{"norm_place": "pre", "init_std_qkv": 0.0488, "init_std_o": 0.0122, "decay_shape": "linear", "batch_tokens": [32768, 65536, 98304], "doc_mask": true}
Each number is 500 + 40 x the weight over its row's rms, rounded and kept within 0 to 999. Layers, rows and columns count from 0. Numbers have three digits each. The size before them is the row's rms in percent of the matrix's.

# layer 5 attention query, 192x192, rms 0.0837, rows 90-162, columns 0-191
099:547507497499415497515496445486446515493474481484487543489485509524512485497518470486485497559539497538562542487519499439526420461446514516501456579503533507474564556520496476474559484528480488521458465493531422415517449581501456517459475462460547533472446564516528467462529447554547452508495474510552499487511522504520515495518506511494513472507578443509440543488480443532490564547456514547493507613459438505538451554549512531473566437575543441442541454501470423492427471418563524455443428507385537501514508481559516513495517547525469566516411523501549522474462482509462514469
104:580552484474457520459436417537610479505445547570435459511525489529494566510486505565525569460478417512512471591485496447522510510499505468528490533552457499476515461439477518484509451507522570487448471436442536460507503511532485469506550607484443497562460540469502526458463574493539586425549400446535486494503512502531506550528459442490447542511560529517485511512511502525524492481507464551481551522493513497552540533582509516494536468459564540510582510487522475448456518552514500491498537498505468477547483465504536446579536547521467500523515410503467440450526501486494541465
094:416560431485504557538384507575507529498459447493483507539519426533486547562444488526483529445520461495493529446519507491508528487452543515558488449514485573554460541473502483594439435524471575449519482428536544487492596488574522467547434519529516429476469499549477495507508457562394565500547466452472477533526573558514525446527554530468489488492529509566490435510480506468455471450461485437476485448500469535481459489505458566535549546504473479498496502467512558485433508473532507473485560545501456560524501523510461474510441533496466520511473478484492530422440513531514526487
099:564481525504485476508501500417469428554531533552488485511516502449528465450534460505473540497520534541466470477473475490533471505493546507478529498489452459488516524512456472523484509432498456485466578492542469484472555500489538514482530438521443442549538493522454496491512552456496403457572543499515533559377503511514487458466645470470539539488533524444512540511514492485544580527543484540494592503513538437572544485499515533491508545572426471471396531518525493484488479568515467504468542465455506474517496450515545556508638547487456493505475502564551453549491516463509542540
095:496403487497490553517471547506496571465516416514548528498532458448558569487448527481501522473523530439524403451483545540461450486472506464522507487512524568550508467451479448593535454505497489481640578430530548532488515521543528500504451485491542476486490549470451486490509529479518466516520555494444550497564515541423502486548466552459442479512455509467537523501448479518525528534467477474477531423524523530444414533463508543586546496416530496452490517438565556540505490498455439558496490457519504463468501479455495518519461475512530492542527426526451514523454503495552490578
093:530537495382526507406453494476522529487537547502505545512531494467474545500453564544494501569531437495476494508520528486448520494553583523501520439470477510526464442474574489460542526479478531576518519523543555502544421490530547463474527537543466475496516438521546464470491497505470471512523445483419484496539570533467447484459485507577508477446477549502502496539524529532467489541475559437511407499475497495484506523561453439492471496531517549504434503493452550587492529495560581487559566541453591451443502534466456514506454492468475499452533490513499522431525493559555382505
091:502458460503524503458463492499482442530573434467517494477519538516553477507497507503437477516560490507470546405504540536487492542525500478444472433511449549559497440506429535519446443526485563505534446562525480483570490458472414494497578517509469559515436509444582547494537371479521465468480591471504460513478517551523555481540427535446543509561472428458505530473517569463603467476444442522552495545526498491435516531515474491498460519499554449521501456548543479534494506488453475427535577437503534548522476530474518422491496520484495494529491555470525520509507536517510477536
085:451499470480570416459493513561591477453435523515466575494533505526526527560564454467446399529569454457442552468513537491462459551475507545498507458539462488501487538519518522524401494489461474507486521528478524502529463485502541495518499488506462534421515507483483495457569471574469525550450550507509492523511446571498541494454468576584482472437589475496522519470531532448429446510527488484481473481513500548494527523488458559540513549480527514532533517506484481571502480476509482535566494440484442481569496500536525423478505480491501544433558548451478437481450431533534388522
085:473438461464511563523450486468514458463458487517560483497492451550490509486542502493442415530503504516426543417482535492524507562564573488491492463539467527534539476435536534509516559485533552427484485537491480500541459466491509485587548499487499492498464518476515471414536391501445524415463547516447444521510478527526518525502384518499471466425482450494553484456470442472408441466460519546512433557520498510533503526503515503548407531464563483471587515521521425507496547465488536447493493497486488514516476554501508443484439484445431541494483497434510468491522523463449424496
086:494546609427481490516461476550501630515548496512492487532457526506537524505478504523530491542527502506461526618503461514518494498499461480527422533477528508473582490436445529460530560524477529479535507469494484543482474516504509533447438538531537499500465493540497470445484517474591509477544506523475551527461482477448506564480527479495504476485509503570428473537529483492457492584514482468535500470482532521434449455507478442452468492543512537560491539496486527490503431580496430552509530560558465565447552434576490492511516480520481585543536541451527624591527506462475528469
083:575552444462408490489486561466490498528504484550560512466472482470563492523493442535543520542477470532471448487497464536535453517506452472554469490538422569453508439481535564504504513539531555480489483475525544524522456518451509480510502540483540470521511504484489460462465510467540523533568459462438523497420585459543469583487525477522612562549512479523428458582531512488493500437461542508479530532539489482521431476593486501486453485543490494547475477465467535510521506520485425570487474530569474528456490500481472504482586436506496422579478533468464576565542481503482588520
083:517538510539529497523526476559446501533511486500525474488530482502509508488480522553484459451543537422473549471522573474503540479526611465470578494493510564421532554454483501426531465461482486458494549507443503444443476437499501496606457516555479441504476554420524546526468433502539467474426502514508494524554442515488500372524490539549423534499547528485504502519446421460534485463457456544562478524578531514475512523497477534512541578473482457478518522559503449498481483499505495470471510509515568520538449474447467497501547461511406544519585517528456513473548509484560432530
090:502467493542483486523511523517596553484495532607531502457503527494472601441546520471450565493462463488537459477473514545460462458550584576486470446520444509474538515563494454529510493524466480522405478532462538464558543509560472506505466552520465520509537514505495532479388513494473500468540401506516446535523528428498549533486518547556481508432466565480487535487467469550451519525526521606471471519551510537536551532531466512477516543491433438513438444451520468491461445465553535459509459511445535499506476489449536576586537477463467479477527441460500472537511526476545515502
086:446464534442523452528515480599505477429536541485470476504529501511534567459497501427458541487565502414526543536446599476504577447488542526541456477489551513499474559514631532407479468509463485507483511492517441497522453547483408488522522526460520449467512426445532499504531499463484545443539438530504471515480514513505518428514552545456424517442561479468530454486469501532423510564491521572488492515511518507506507453454540507484520487515500458456481455480518475519473511489582506516554541512473553563524524511434467487558500494569479539453467509539469409486542532535547462459
086:463422428495536575525431510505504480470426482396453539553468460456488487497519514477452518558547505549496571458543503457504541535472504547494529441506466580585507461422497486536416526492552461450486448537524476494561428472454511548481572476513430509468503483504529499499469456456467487448415470549514504494517524482504563479537478565468549464467499483487500496424415533445470525578499521544496540555530518478510564475465503552499458531532457443471504516470511484527584528414531466472493493533528501505441449522480569515462511519415464525463530561482506560506556498498476503514
092:464564470514510551501511500554466512563560457447543440465544482474458517477534471551519469455498499477539489424468556472499549455523540440476547464437538587508478524515488491508498476548533498558519515494404447487525527409494494459557504448536488480539523513506507496497466490503528464511507507438538507517554381504521522470459444522553426456553570436501453597476467533531551479452547476520463485460493460496424547495418470475449481496497536431484472551608534481457509476487452463455548559490531549480514479505511511505542428482465462514500531442421491453488511507560465529560
110:519506513482495457487450522491536506458506444470510524518478529489532517516542475468453540473473435421451465423485471452482401555473544587569516455527423526510501565520511468532496491462543458507504469498543549453524486488534520542437499470508432502509486501517507458579492469573491514485430522534534509529473550398524545524544461513575565466437479505458482509502536566484525524473514498503498468470554485429494517508508500441521508438569509513563556407490523487509536526499465482465528591490569464519530480553433453386491480494475434485423518533482438478571532511570487556494
095:557589513526561453460515463545514475516538529565501557539501543490520485475543482541465533518411441498487435507498484540503474531472442473526465464458388511477506501471546487497468490495568468519478499448544508490457444462463552520471520503493458495493535460470542453549447466510408457407492508509517534542461536347516528534566459514514571474541490496489516378469505432482542490479522483529498420463535436470480529514480520530493534521518515502534535538545474465503491456449417447450486505503478494503463490570447422469508497555516459497559570543562458482464492492476467477506
079:503508501517504535580586510441543523490494510524502429458545579501498581377534489459503554504453451471481434537500515467468578461480555504500501516467538515476528571568538458522540459517501496553450432550470522478520452454528459532457488470537502495535541521485547428573469540529556480471494482513530552514545501443522537525483466567516447485510508471492533480496498504549519468446562446604496457548565457470441528497497494529409478544519439417516528504553563499568544493506562496512530541515552587494534522465502522443561544504441493502517536517546498545494466539500551490507
092:568559517586478520472522477501503504459571467487490517513510475524525537513484493507495430486582497525438496494516508448548477511436544507545511508533467502532511496423467460542533530550432420533544485548588571569509475459436527510477510542526494492454549541548552449515545442586495448491530553499525529563532478425511467411546441490482590476578524450512508514480537527453540519496478516458498484470535490436491523539473467452475477545485473524510573482579438462537488454470460524493482525435585472542476465498512437497390474472488528427437520513511468522494484455447497523526
099:482468490448526543510434469489504563518469498491466505474490537461477479559462501425499480515457465485525468492483521479508484488503525554527524465499479485515452571541547533589441505523507519454505554461497453581489514553463483568405559427519511495518548486613477440546450508466470537495402544521509491517460502612501530464510467498526489466559423464469513509477517532409517542567507482528471515527527524488475476503505515471433440493496470513421473529446423494531568475433518429489541541533567510515566544506565455501474505522604499510492494583518551566470460528546504510520
101:453498476484560518422491455555448529522495480407531497577502463518459463522533460535500444507479486494475538468523521464479492559607469438492484451499478512453462451515501541441440460372525522521460503525517520512457580468471580483523524514445482449483474479571565554470548512487487513533539471449475469493510545508462509586461433511515503460525520512478507531563529516497503518430518477411502543489466569448490528525491572443495490477392570534473514559472540500452462532474511519456494450509523470471488509490587463427528455528512513489529445463433485495437480502510484458574
101:421472575545482575504470444424551481505478566510507543507503463569445497484492436571576462452508444506543461521511502439484507451525476446526485518507448446484544517485455520520490519414512508495492538521498494518439544491453532557518530397536536474440493518509482523468570512491560513549557439484487437436441466558496505521455556526569488538567517469485496523462514473500438453431472501512501450415463498486565509549483563496427493473468503535500546483482521484434432467504515545486521474513451469450508474384593532466531534542533484527571505471494525502547496464479538492472
102:444506552504605482439434457527463488537551458524450471477508497451446472540513507514451497515547464511505480525564529538464479472492500559533526471508472507510486513455482519394426530436547518494497458469415532570489454554468498486456416432524580427468501528481470549475476457586459510469513520499487507516473492496562419422442540525509457460521592496481437492511511464508484496464506467421531472462510570490563455501452460507505501490498486564497489560493505494494505428493598552554460449515453488512469471432560526499413484570485513527455526523492472452500447492489526489459
069:474496518548509479514502561510517548464563450497484615455491453545522539498466539498472500480549550523530506559479469475498409497451534507441481406529517510481488495530490461554571478640474441529467532449505477529512522486545448555541531522515494506548536515430522572502497444502424468469523539504498565524527420415514436451551512492466498495483457433502507542460396500461504563509422503521500463483528476500519528495507485489493561399436546531515482523438495483559525482468483470493536489493507516539523479538423412481483437446510497479461461548494536542514453523498452495552
087:493538440454551546455493530485511490476495541520523508484461561508535517497419594514549430547516531504513433484506553528470436539547556598486449588451469639428527486486470574483496505441423528459523529489529499462477519556498515478491598522452523415451549492466567492472470501461474556508512487559470465468466433495498534536556473460514531515440503531545500448517518470542472529454476495525436500522516470466484490495482551526527524527482477553517461484497556498522452484441467541571511434479507492513491559538526547543490584540530496511443512445535489451560497540532534469538
100:454514494450575514518418549512501476526437516512601520488508485502534484445487483496493500511487456595539519497554592513434425522530507444533498549512471539496493528499553503505483498492529472546421469447516468532562535495412481459527474513522506465554544436519514546489503439514460547553549554437463465445476498547457496507482495526504452453487485535495432455521479436445395482498472469502455500457435479479462583473485517462496524514463464483573515487474516476544562455552466502507494395495495523521504479447534525427549527443440471450387512412465488484499495546511531478511
112:549429562509476523526551598462471504512517472522449451439545490477508554418460569468526571475414452519510491554427428489509550460541487521494441485553482496525555544545506474544531495498461518518429405502494539541583541518540474508524518468517504489520501489475496516439511515605446458500589482501523536431487502496539473475497519471516486528493471488508510463478559419499476526560495473558497479555517486506560489476469540527509450454431427465497408480514555404496458523520495431497517521535495476525483457459495528454529512529486550502546459503592518484524552411471471512463
086:481494519526529446533509499515504525462485413500530538420510457514586600525459520501549482551511482496569468543450429519560487554382480466471488484494475503559506536450525529515536543551491452515599541512625533493500412520515516467533463569507573519527517472539501527501470542501464481516522497553571561506515450498508500457509490499472496493517527475500510516483460531505521540513477514540574483580565456571499488406574489557522450448492476460501491481509521481472584519493541494541486499534507542552564451509437496471454449469530404513531572452494463515519482473528452504482
099:459476494560487575538520491566498532464496514533450485586509415498444509509551416521500517500516518498511530496512486510533415444494432507511524494484439572513481464480501476427580483470497468500552526450472437566447523604470466575489555481529478483474567485477485438495518527429547457534497517561438497501530538534472496414481505468515454545485478540509523486519467446484418488477559500494555524491491566514516390543473425486473435545617477483422530475442454442488513452523467526486549454521476499495507538485533468551494518511516483472519536458461472485551430473456505474497
088:498454500463548467420474490466537464429498410423548525522583433599544458567500442528461462521523480479535521436413454481460483499522506518456501544531532512605477468539442509499426552442513449454454519475489541455489545500569563434516583525460495435516546486496479472513513547550479469468487496484506493555465523526498516506504433576495490449512488486528550534491512529448465462541503436462516483460475534449538566454420499529524470540576560497516539451503495486524507558450504451482515542443484492558536509548476481478429447471540461466473508481450500478526511545497537492546
086:475567539486482528501488491544582647494459485503455545497502467443521491507507581491571482496482440442464443512473516538534518520533460490501513489578493496496475514523486481411524497524482434450527502523501508529473425477486522512419442478399492459468500518523513508561489589566487449553458487490486467463513436537502503475411483486602544510473525497502440457498545485508493490597482470444458470452448479476526511529459575503463505496493460454545485511462525576470576504426538475550527494525463458443469503489535550549548528540546562476493465475489559465495552491462508543448
102:457458544536534420456483596498490462434489436463497578512539514554572525576490451480443493543553508493484471466472543474480441540531566473507475499486485484539463507518475558442456533545489389481470556500447523455501511535541503502563464473501496465464497539515508489447520540529496496447560491490531510522527476561464572461446509555483482448435553495463569554492473544506466451523604486440520508542508542537545507530532439533547506531466554478463525493512460433499473529455494468489521444491448536523520502530511513471458470558494484464466563514468479477442478448500586372542
082:478537513595476544519453510468524548536489546497507531474567521431407512535456549551535543500436534590543447501533440464493556540503457498506466493539526464495481492482461484554515539470525486492553491463539443568501505466527516540472490487527490557563515544513500561488487526526498491528508537497572540477521490497446485524612458474563507436433484448464498476443448492522531450561530432486547465458494487445489477459372532435505459473570478491430526505500507508423534525453503522461449484482458469481496469526507577538540468566548493530497456482460532559494486602500462526446
080:483488434500523547521475501457490457473455571447551451553491497489492464446598507464489560569579519585473582444528552528465500534529502489443472469505541472524457433454518503523510526479526503472484500494537498569500487512445547509514504437532566474448435476526511518450514488410509550569484561510454509504543526466528551563483513480429520475496488456515459613431507519502473474477506483492518534591466527507502495502471472507511524489470605473471588533457473483537546536453509525477479512594549482520476573428544548494498439449509509540523496543526566537502538514568442487504
082:557551506517507480511572567600486541507529488524459533487529583494492538521483512497510559446496459466526494527475461510508529389494482516493470528478485515449483555535523538469516505565453460535534521556494480505537487557536423515455513542530518527520566505402509483545496569445526540511521428521559510506467503513471537506534573504592468568551495573456455450575526511598584574530505490487469506516465485468423477474508505468495522450477493496528456441454504494491453503550573544547491527495512591473501542502500445515508580452559487502412486519462436521521494525522558542493
095:515459497489453480489422434486512498475541493485487430521497483481535523556534450471488449506543431448441513479469514524559469541500479586550554492573442435532451479428525462531478500449499514415407475458524505425508501513529531471459477547508451531499492528490477562534458459521498580512511503502480407506522556495555496518503490530463530493449492515537510523523536504456482473544471511501462504591542505439573534547599578505499560517510490552491582494452471501534411485542439495432519495486455466500483510520439473482482507509555470438588498550532483435564529468423495507451
092:559514534471510444457517526522511581505506459515400549530521497526485488501497539529517583546455514505462437508460481503508467545431413457463520456554525485528529508485484500489513482525563597531532498516504525510507457501451512531403512503428451558506473517523535459422542509532411541437496449475521502543483581470468516525526544484565493500448586493465507392548554543431502505466465511464480518443445493482461514509505532463502446610518531503473451497465495533566563511386486427521510523501536496523448484522514440465482497492503522493538455563535498556507512523447517547468
103:506526439481530503467531469535533579536528408509448494571468526499475481504550516459458498456507449492531468458440471498477468492474529552480437492525470465535510563556477508502486521487496559561550547595504468489561433563472498545524490485456502544523499578521498540523476454531558471490415512485532494542542511512487466443493426547518472468559541548445502565508566541488472526465532473540509528523543417407470534474467523509445425520447451512517468536555478486524531497478422508575591533498542604537533503511494450516553486540452426488488466465430489524486479463500550535549
087:543411468449413537571537534477516472503482543525448464463547556499490546504486538469571514489525448468569508520521505494493558436466484509485460559491577427423486526543524543486547521523430490505517430533466479501514510431529439514489583605500492579476532469456475429434477517510565482495428496496490497503503545571510563522517511489508430566518504536532473469463456516537550495517462525456433464505465482611499473550555504530502557579453491495496496492516459510549457532579534532532487524437430493536501487474509488523484562458487512491443463452547525501476541526449520497460
092:510546481466512447533516521556498430539499575477470502562544478500520509529507541482472430472586545531504468511452506496469517479499522475456564498570503522535472429467566465514523505433522485495494531497457479577467518518509588469537531527522487481525471466524468506498566502561474537461529535425471528440469511499454487572460545452462493572475479609499511509536512493588532494400498520477455510481431545523520455453466483493484582467441560549406549562463495543449467498492510509518475477470504464531469487474445464539506507476521567476521473425480545415399502417493479506543
095:545558463458538424491493481452520474475466518574479526523502529475440515550566562476432528597458479489472524465521453485489520531415471504546574461564432515482531521413490545487466521530541539422469483492505539514472461589512539548437511517480507435453481497548486429492534486535434505448497472434486499550464531505502475624539494476495482519434563538498508467509535483525532574532547452451532571540532587472455527519532525550433563544506476570448508472471531535471504505444503482571504488515500508489431535519557488464509480483497514516534463578538525527490546510465457507497
100:550492575502464451502523571476540559447545494559429533459472496503538579483453529384493591487513464485449429467449418467533478518467530557465510468568494423543561525510436460556506487556477533457504501496554514521529540551555428489462488538460473536529530510506463526486467502531482510470472495496496486545523514480496525449494536481527521518453520563497539486467493497462481521537467528579444516560544467470525495510581492523426504466580469560501475461481513480542525472482521461537516619493525536473502483502470533468516524440575432486442458532509437494543487507466556540408
105:448532557499527489526553477471487581521430574515519500486467523496431495554532444536546460461445509549541473483528482516502491475614503452491510435476463473392525450521450607427448454470497527526529528514433496524504454439454465543463498529461519429489522488510497499460502517445581542458543474488465483473445518517529506543460507518512555557512605573471504484524493513446542553519517510483543483454487555470497489501502499483433474453425475523516453559461474445490523527522514485455482499596503467497513490455578503479511538495495460593539479458448494541525453507482450462416
092:458477540444545461498501516529485566471602513555503499496457493493487563490506472473527501501437576500436428431473507445496502439508567466543503519536522480439498517544508454484566497478453499520565482532512553456536485524483514521523498529491447543523474546536506561381510506474551520530563473431511507519516424451442449447478452468520550450510510539490514522543535542532521477416509568496522531534445479457526458538536553503559546490452453500506539523574490557548528484537543548490461468480529460519509467517513500491465485497546436529525506426495492467547336511458518572526
074:470540477476447513527530499475447470507453475451433437526479519580480501452543442508511612445434460457544482491548508475483557433493473467548478487520496475493442535581479501475520451489494552533427515475453449439455457475521474494481520412505493502568546518494490424526481563511607485484463480535460562484477472505525520510452540573539469496548517474519504529545543533544476468429516451479550518477451523479477497451526469495469420537492497483418530474590469566482442517472536519504516495569548539432511555496491492475476561492423525479490526538593457510508542533521559446475
099:534479463518438515516533557551484478475496494489539420437458510486495514546514576455435514508502479467518499495469483440494477509413521544528528514498482435388528513552475497556521581527532556520547541534473499436591407549487466466564501576453459508513470484522478514485461547458544480491517520490573496520483546518517496446492476508531523471467464470530558510453538502576531548546506502502557491528495466501473515413512441501506435470520440487448481569575532487504575552481567470457483431510465620615505504519475531478521506498555495456554511470542461500514481525531487556510
089:469533528416505432430479507429435499461505457517489453535476553518453542538530487526519487537433499549444438471490489479542489460505461350553492446574554539477523541530497549405535502474501531493406496494444507468486435532479577492431440446461469487541501552533502502488475554558465535477512516486435510526516450546484529452405557557570452516481567523486434549521528554473504566534532450444489501495520525502490488558524517486508445563444505489492480487514435469458442481509508449505506511482538538464576498509511513506529531495523443512527491509535510557506475494562527447487
099:508497453569538482450433515514515472441499479449449521545523467483457447532584498521412415493580533509479567427503541492483431583485511532494504424569451513542527443384465551446434515499494459459508512468525507495469526517470568556545487500484534493451475513499523603478562419536440509496479498498452468475455464557478460520515479527521505508424479544488462503483427472447431542523500538452499533490505497504585473480434482497520520442456504557453495512471482492464520464457500512480463460530459421494497484490558480536455491510479481470474492492459504456451545429515416465521
108:497490468510576507572462496579447535479517525538497514509559496486462504488468477523566449494555482467494545526580548469562568483443446494509592455512551581448480472461474430461511540494444476503514488450545456520383479535386486503477530480497507463402517425570493508493429517493531496456508477531461472500432482455446500459453530563490489488478475571482495483542494619495475464491475490479539502558522474484525475449527474461454484535535510505528520494495506502491523529558456526507502448513536464488493432471507480472495486535511406505494539508494478460555475528623478504422
095:560526494508519526468562488463512507549537573436469483510524559503452536432532516558486391440499577503521398519493490544508508517526445468517467475493496520413492541448493529456489518483551444449463522532439603477513553468494528501473508531476573530482509498477479488512518537528484494501491523565495488490522512449557499525472502415508421474504522505484411525538455477487489464449557549552467498524538505501544486534454462474446548462532505595539575550493488506504467485531458519482523553485442536542377539499532509569512530497505455521547444403525481430517499454482443440473
096:575556503498501521506524453572495530478528494433488539550489511529477476510525482520461462522527518528507531429528524515536600495508435491492471482484471562545497532489445524476502518511555508524558497520411454486496410465525414497458489460543521538516529574583548559470564509419518499476474509552568455439520487469514476449513498509456533489495593504533475545596482457461543481506617489514531538439406457513554488485483498485470462448427567445469522468531489523520519559466471508517512490520451502518524482490489525527553512419376525481513433549487519487508548502444481482501
104:510565469556504493462500422554511413519510519498510566503444518488516490494459460501495470414470442496504543419505560590503459561464424496480534493402477558473466515477538602535509490445500447510566456452482501509525405472520487447486510535546494498518486491513503521458563473543478518551518462467475441542426462491436452462537536471480519502444501555533468503479526595559512481489532523522427454470476493467526560576446487466525514452515415517532505516498476492525464511441544537433460444537513511455522540574467500513522499475463526492453551500515482557498478466481546547590
100:485486551518460526466588536510527526479530527456463509577516538533460488445472538467414455478457524486460573496566442438481517449360462491487439520516510497494545504469454495527516520467560532552505379464554486433544546564535491557548491523518506516472532572490530476589502498463498425459479507441536486514497472464519494520513447542560483510512542488503481489537595602565474495459503461471548523521480502454460470473526543462516510520470540480465429525508548494497502491494484488482406521529535504532526493528524438556459493460503541559508487600532484492461504512474520418517
099:451478551487462589471452523461409468403512525582486530496497522507466512477488487488444461535542552549507446483490514447462503550480599515453550517474594498554538555489423459588550489548474476494442514524526525509505426469569511574503523525473412529502486563523411496483512553389429486464459500550538478503525488474509553473492555495452517492544460490540483509448503517478565439514451532550499446512490502579556515538508522477536509547512527454492466459528469529531511510474476503503538574425476529466505473471434493537517517517502432470501469521458557529480504550518451506518
095:486524558511471468597478523546454490522542553501463563393493452533436474547461483567456511519525468525500440495483478471507556493515504506462494511501565570507490496564482524496526537450501505535410512523486462533488544517438511455500545565481515536491480530506576494486467493558504550473502538490474466451508553555498472490497562517492483499467464491454468516443508448508522477539578535498393492446489536596518501489568482504519509542506555456502515460486420399482440528502473533434420466469419477531494473528419517542499446434530436569521471517529464443481492510423566538490
103:474470404438536591543530459487443515497460491557483518463500573476503517530556482511483429505509500489570508508480544509558462518544528574521534535516482524544433486430479482535494473502480507490404421512481462472447532563441514554420484424493518507545491518441484563576512499503510573501547556494491467494500465512439494420371527544526475527469412509479496508462462514477473585481494500458516566523558450453437541464483507485466489478523504493479587439440509510522506475519491556533479493492449509466573529455494512569495555429450440489488509470441511494505510485502503499466
100:513539477485520462491492466549471459506489505448507451546538481557481446466555437534466490587599544432486483427477481481467537478447513501549459500476471570473586483469516453531394472480491463460534491467430547519453443537479500500426511516496539474491500406526495484447512441518489554462486520574538404507477497474492505522536500542537571528477474559461480497580453419527498473493486510486480514512549482558565505467504497563474528500558550485505459491601491547463561463460481531397453560496549499511511516537512517517424496458515495509442524478426463524534518551457505529520
100:514567501512531514479474493536473473568483469498517543505585460533543493537512516498494488522547546436522496525486494498388497507553486489508538500501453534445534409453552441516419537463496518525489485478482483480410480471589515461508472490479526419541498467493449558538490456515539534471478452616485494510564472524512517485519425573503507530421396497603546448494493460490423428481492446501537455505523441553500497516506502469549529538524476467481488503488484469474605436439495544593495484521474494498490544467510527499517455541442471451517514502533494451540567509485512475420
093:532489472469451524495483520464499487549476435472527443384488521483459446517542428540497471577547516525532468521499494470543439456533525564590485454443559477480538433520443557482542475513589468476435557435504534542513512506532522487518551562527558474450507496547492508588515513502525519505469446535468467523488489593492534496490490512525553511528518510489415502418494520502467519518489476472521538450482476547486496513503503525527549532559491537526536477472383497519548485497513549493519530532489488514498423475527531522362524524516557490504577537467563482507484585548483427552
094:473466487483565539592510545519520507486497533456556489500440490522489519493477479529405530485423531426560442516477467497489481509493527549512441528503416435534472506545512524478553564434479480506531461456494467470479530479551514470448465517557484527458536513569484463582440458486482594497501508550520512470499539523468509499558572505523453491476392548517545457451470427535423477519502491429520438503522451510588461513472495562517573419528445486465549439467498459465477475450556547500510439514472512547503487449467475503553494535545446479581509440459546513482509507474494464505
096:477549424481513546539477436501524521491499440442499495539553480543548467508533487463492521549472518494538506511452477539502451500478565523487531508517504490566486481502478464546490510456527453445512550458565509430517456563466495489505448471503488416605518454494417443536475504538500444500508506529502518482506540444558408519467513542533541447553497438479501550492533502444471519534480458530558498505484443418501599466471456491490496553377513512469504450538420500457548503482545561431520546524552510477458556467488448548471517493521521533501544560506529480462418529574482407534
102:510594540488464493510452451599511531534477532600457497500511521470469500527546461531572489447509479453431546522564565544526492475498503409480503555545492443469549536433475476552447546536486554425446500486520504520526512584544532541471505522538537524581461537448475423512489535521487461549457536430412540559438528472516465430513507500546491518537576494488524486535552415466495522570493555485490558445485508499502544431543513532510478493509484460507457491460505487471542518453489503533496477476505534530428561555548494539553477467507499504579505484492486519477464482414477544493
103:537459483551467492510538466504453549499512384480523496444456572490509480460500468465456494496460471512447505466418475509488542487451575476542487450446482444503519575514517580449494587593421523523484476514528560582561567504588485461439486474484520530485532546484502444478501500560465480454511552509569456544524461481474574514501494452474557462572510501421534466477457461536542475454522507502456541509517464497441511420459524544511456460451462455458521510542529523463506524583492540497559545515513486446522538467509467439478457490508458490500510519493452532415478531555473532533
104:486448434459520466525485444500458505445564550568518452455502539516499486477477493547519578475505534596572469454539512519535501435581442511475499468443510561469458496508532498515572488561488527518488491414410471473561580493427504520441589516419527517540433522513471503478552472526553502496532446505455497502473498445493525569466504463496501493474491487500458426596481499484483505526505536542478483490512472541465475505496435470570462488582519551534493474431512531427464500500407456453464483463500504513484499522480512515542509490514454518492512430519521610539539485520424530539
102:478515484530506504436492500401476542481457455455464505462488529523494556464528496522477502502432467486580477520454403477550482483566497485538463504629491560495504498506487495548492526548549512497446443439528514485550571477519454571504552526542556492515466507474505499583544551546459504491588485457523507526549543428589507541568537570456442525534523497494514521484551514489554510497462526564522578506471516521456464431502486474503514458532465488529527419484444587565502444551493498497471468561493464458458513513479490461438516541484489484480555615508498464495555549487499519505
095:506516509471443473546479513529508508522458564531473488522480459461466458519447526444491552533450501520492527408434550496474480446447498488491475523536532526531547555478536495471478567508513543494484464490531499508492474578526450486477445490543539491492511501480524476519540512478502437506489584485515518479517426499450468521504485459561382551518527557440491510451496487466535509471449487458491558516573516468477583444428491522431513423517467568459475492481552479456457513582536522434472423466608515508599490516466422582504508540533453580437506484480478518452421470482536504469
100:481498486454527518507523470492492437515443582527577503445567522485508492553545525488509478526462489549512522507500488410556504509451514535526554513484468468462472466466431579491467482574529521579497512456466580564469567510496491511501537471513495619520461447508559476539515469466470459523437448465472487563549545437476538532476446531419492473526475437460452596590515483532554514554537477463470471488570477507510420521499550459533535553443481448505544495480559554463491554450481531531509533498526507493475446467492434510461524502478541493545517527452471558552528513518541577517
102:567498522513517525573543523614443521526525513429509598503540440558518532421445523547548426532569498514460522517531495502468504450486442440519502526530516524529469509455463494530445489508498501492472525491512426529509476556459497432475455475490511460540490478512531499576422450468488538507482515510512555578483441415504497465458563455444534544497461450412530481537498492520465509489556422481466526463442560481527508515481513496500556493524552480508460541499447458464477540528587421510445410523531542493507503488434556571526506485474584460478506554494488500485463502540471449476
097:489556553541399522509514464518479559537515428493458543560388479573524407478565510527544492500543530460467500525461496520538437517537494431458491501546501509501435534529498453554507459508550553444417547449523515432550444536450549528476479516510476478449500510478443530561435429446577485463526538531483538548457526503480435457424481536541436511486480442521434504482509506528571516524454528522547548460545528502476534533489429483471520523508495482532527512492461389539502465487497511493522394524509494495546434486482451528495512515472472465489527492538471518543538463448526493523
102:485555431503487487461463469567518473542511531561525457480532484411427446554486517554498506518536559450495493483516525474466480465574509517556529527457497440528499531574516442474502507491483522526543464473516498529497581460517528531490437487522549476587497465486470542495504505552511457493476502558590476570516495492514507519534466523490514543446520500472502498465425460553565507452504409527516527490496556482482485453455453491513461490541462475505561543522571548471505522593495541549446429437515480404478558552526445552479506508483429435532568413563500593508499510535504559477
092:457485533494509537515459482494482467488464472496548450484485487431502508557439497428525491520576514474475477556463518507455503519434512513484481543484470532466523530461498438568479490496561580499542486525490502501496507401448555516491496460526478440541471430561483537527462505539483484505484522543454523436504513527522528530430459484491490558510489468555475501459409560547514560608478489575496533438429487458438520447461533473511522469508492457466510484435520600515571506565460489503447517465501481556497442513489432502419474509489519434593446538557512441589489543540550526456
096:501487454519456513546469528510554521556496558503527498483477560480501530523453451470500461479447407515568484490471497448511502509438486455480564512525479551509452508483534499572535486556524429595498459482566518544514513505507481509494523547497477575510546465547524514600515553552548487470559514526526511535539516478592475570534501497446526519547544476559482543475513483535605559472484489475513474451528496478451513549438473408475472498582544518452419553464488519494525518498557543532452499444531482524486533529443422479517470499468543445509466480550494520507500475393535611517